Weights of a small transformer language model: 6.69M parameters.
Each number is 50 + 15 x the weight over its row's rms, rounded and kept within 0 to 99. Layers, rows and columns count from 0. The size before them is the row's rms in percent of the matrix's.

# layer 2 attention key, 128x128, rms 0.123, rows 54-63, columns 0-63
128:62 63 18 47 50 54 83 42 45 31 84 39 42 59 39 46 51 54 71 42 26 48 52 55 47 31 48 71 46 34 65 67 59 56 64 31 63 56 47 72 59 46 47 70 30 40 25 62 21 32 61 37 43 68 67 96 52 47 54 59 45 72 54 43
101:48 31 75 50 21 56 32 33 55 88 59 37 74 47 28 48 37 62 49 20 51 77 48 57 45 58 51 47 53 54 51 43 23 58 62 66 32 30 63 33 55 57 59 48 52 65 46 52 81 70 59 52 61 44 28 49 44 66 51 44 46 63 32 53
098:54 23 36 57 65 61 66 66 39 54 82 57 61 48 52 69 52 43 50 24 43 37 62 29 68 26 15 46 38 32 59 54 70 55 20 48 48 17 63 44 63 57 40 57 59 48 41 56 28 61 26 62 35 38 68 72 35 73 69 47 62 59 61 39
092:44 44 59 48 65 86 38 60 50 51 59 58 46 40 42 73 44 51 30 25 37 62 68 29 64 37 43 31 48 30 42 56 39 56 66 50 49 21 50 45 34 58 50 48 56 68 76 67 50 58 55 57 41 49 30 45 33 67 65 67 43 48 62 49
112:58 50 43 26 35 85 48 54 58 46 49 52 31 49 33 62 57 58 64 52 43 72 59 39 52 60 58 32 32 36 27 61 25 68 64 77 26 32 41 19 19 65 54 66 46 59 26 46 70 53 46 46 45 56 52 43 68 63 61 49 53 79 48 51
112:36 74 47 48 71 35 63 35 48 31 59 26 38 55 61 65 29 43 61 59 37 40 32 46 27 39 61 80 49 52 60 74 82 44 48 39 75 64 54 75 50 51 44 76 40 27 46 62 21 07 48 52 43 43 52 71 59 38 49 55 44 34 48 44
117:88 29 51 72 37 45 48 56 48 51 52 65 58 61 33 57 56 68 46 70 42 20 41 56 46 66 30 52 51 59 46 42 47 45 35 50 31 72 48 26 39 40 65 55 63 55 48 72 90 55 59 66 53 86 29 26 46 50 56 49 59 51 59 50
085:59 52 45 64 45 25 64 27 45 42 60 48 45 44 53 23 77 35 58 73 56 40 35 62 38 26 46 48 50 70 60 56 88 31 46 24 65 80 47 73 81 33 49 52 62 36 56 47 63 46 67 27 61 46 69 45 58 30 30 46 67 27 37 44
100:48 58 89 43 23 59 25 39 50 55 24 34 35 43 32 60 46 51 70 42 61 74 34 42 30 78 78 37 40 61 34 62 45 64 66 69 40 41 38 31 18 67 56 74 57 53 55 51 73 44 61 40 72 25 30 38 76 42 56 58 52 61 35 64
120:19 53 66 30 48 56 48 17 48 57 44 20 81 28 51 38 52 53 25 37 60 76 58 47 70 43 74 43 64 57 56 53 40 52 98 57 58 38 17 61 51 57 40 48 24 59 67 27 42 63 78 42 60 38 52 65 57 66 52 59 25 49 49 44
# layer 2 attention query, 128x128, rms 0.119, rows 55-63, columns 0-63
108:43 53 39 60 36 56 57 54 42 65 31 39 46 39 52 55 52 42 54 36 60 70 41 50 34 26 26 56 78 44 61 59 25 42 51 71 22 36 54 53 42 58 59 60 46 47 38 67 70 93 42 68 47 57 40 75 45 50 41 54 35 50 42 59
102:52 63 62 49 58 43 65 54 41 62 97 56 59 67 72 45 45 57 47 59 48 63 50 52 83 49 19 68 16 43 52 64 62 43 19 30 39 32 68 58 33 58 49 44 46 71 49 46 20 47 35 49 57 19 56 75 38 61 53 29 59 48 62 45
093:51 67 46 80 61 49 63 49 39 36 31 53 51 39 80 54 54 38 33 91 53 59 35 52 45 61 28 35 56 49 43 61 53 27 53 55 30 44 67 72 34 44 51 53 61 62 53 57 54 82 40 46 43 49 45 48 21 57 44 29 22 57 59 36
113:54 44 44 58 27 60 59 60 47 45 32 35 30 54 48 52 69 50 49 36 50 55 50 18 47 22 65 45 75 35 61 59 55 42 57 70 25 39 46 18 49 45 52 65 45 56 30 44 51 50 40 75 28 87 53 61 68 54 30 43 31 51 33 45
109:51 44 64 29 49 51 47 19 46 51 87 19 28 57 27 42 36 55 75 34 31 36 41 54 32 73 76 52 37 59 44 60 60 53 41 48 88 61 47 50 68 56 44 49 50 46 54 53 49 00 60 55 43 35 36 57 50 50 66 65 64 50 60 48
118:55 55 45 71 47 36 50 68 54 37 30 56 59 33 56 63 64 47 42 76 73 38 33 49 48 42 16 29 56 28 67 50 35 53 42 49 32 52 43 46 33 66 51 63 53 56 41 57 69 53 49 64 69 81 47 48 56 68 68 46 40 48 60 53
081:64 31 64 35 49 44 56 59 64 57 84 49 56 32 59 51 31 56 79 56 46 45 52 39 51 49 38 41 49 46 38 30 57 41 45 36 79 50 34 53 57 70 48 41 53 61 72 45 45 10 72 37 55 35 58 33 53 42 64 58 79 37 52 44
104:34 45 53 54 44 57 52 49 49 48 13 24 25 43 49 61 56 42 52 27 56 56 42 56 13 37 68 39 74 31 48 77 54 47 55 78 37 56 48 41 57 51 49 72 47 40 33 60 67 54 32 71 37 65 47 48 68 51 45 60 39 44 32 56
117:34 56 43 33 68 79 57 47 44 43 36 39 62 45 46 46 38 47 31 30 36 57 43 50 51 60 74 67 52 55 49 61 60 34 82 53 42 29 44 56 57 37 44 28 37 45 60 51 52 84 73 55 37 38 53 64 50 35 48 53 78 47 55 39
# layer 2 attention value, 128x128, rms 0.152, rows 0-1, columns 0-63
117:94 61 47 42 55 47 31 73 47 16 56 30 28 39 50 53 54 49 72 53 42 53 50 52 60 62 20 51 41 24 24 64 37 28 49 75 54 35 59 52 50 45 54 35 66 55 54 57 36 78 68 46 42 48 16 13 47 44 13 51 46 48 56 44
113:47 55 33 50 53 30 41 32 53 59 41 58 52 38 51 14 34 48 46 52 31 43 59 55 44 54 82 61 30 54 58 42 54 56 62 31 61 67 29 61 47 64 44 38 33 55 39 26 63 47 92 05 47 62 46 76 56 36 66 43 44 51 36 55
# layer 2 attention output (transposed), 128x128, rms 0.147, rows 0, columns 0-63
109:67 82 52 73 55 36 27 49 51 38 55 32 68 62 37 57 50 62 66 63 48 69 47 55 50 44 09 57 42 33 31 55 24 35 55 60 61 32 53 21 65 38 49 55 70 40 40 52 47 78 60 56 57 49 33 22 35 48 19 41 51 51 52 41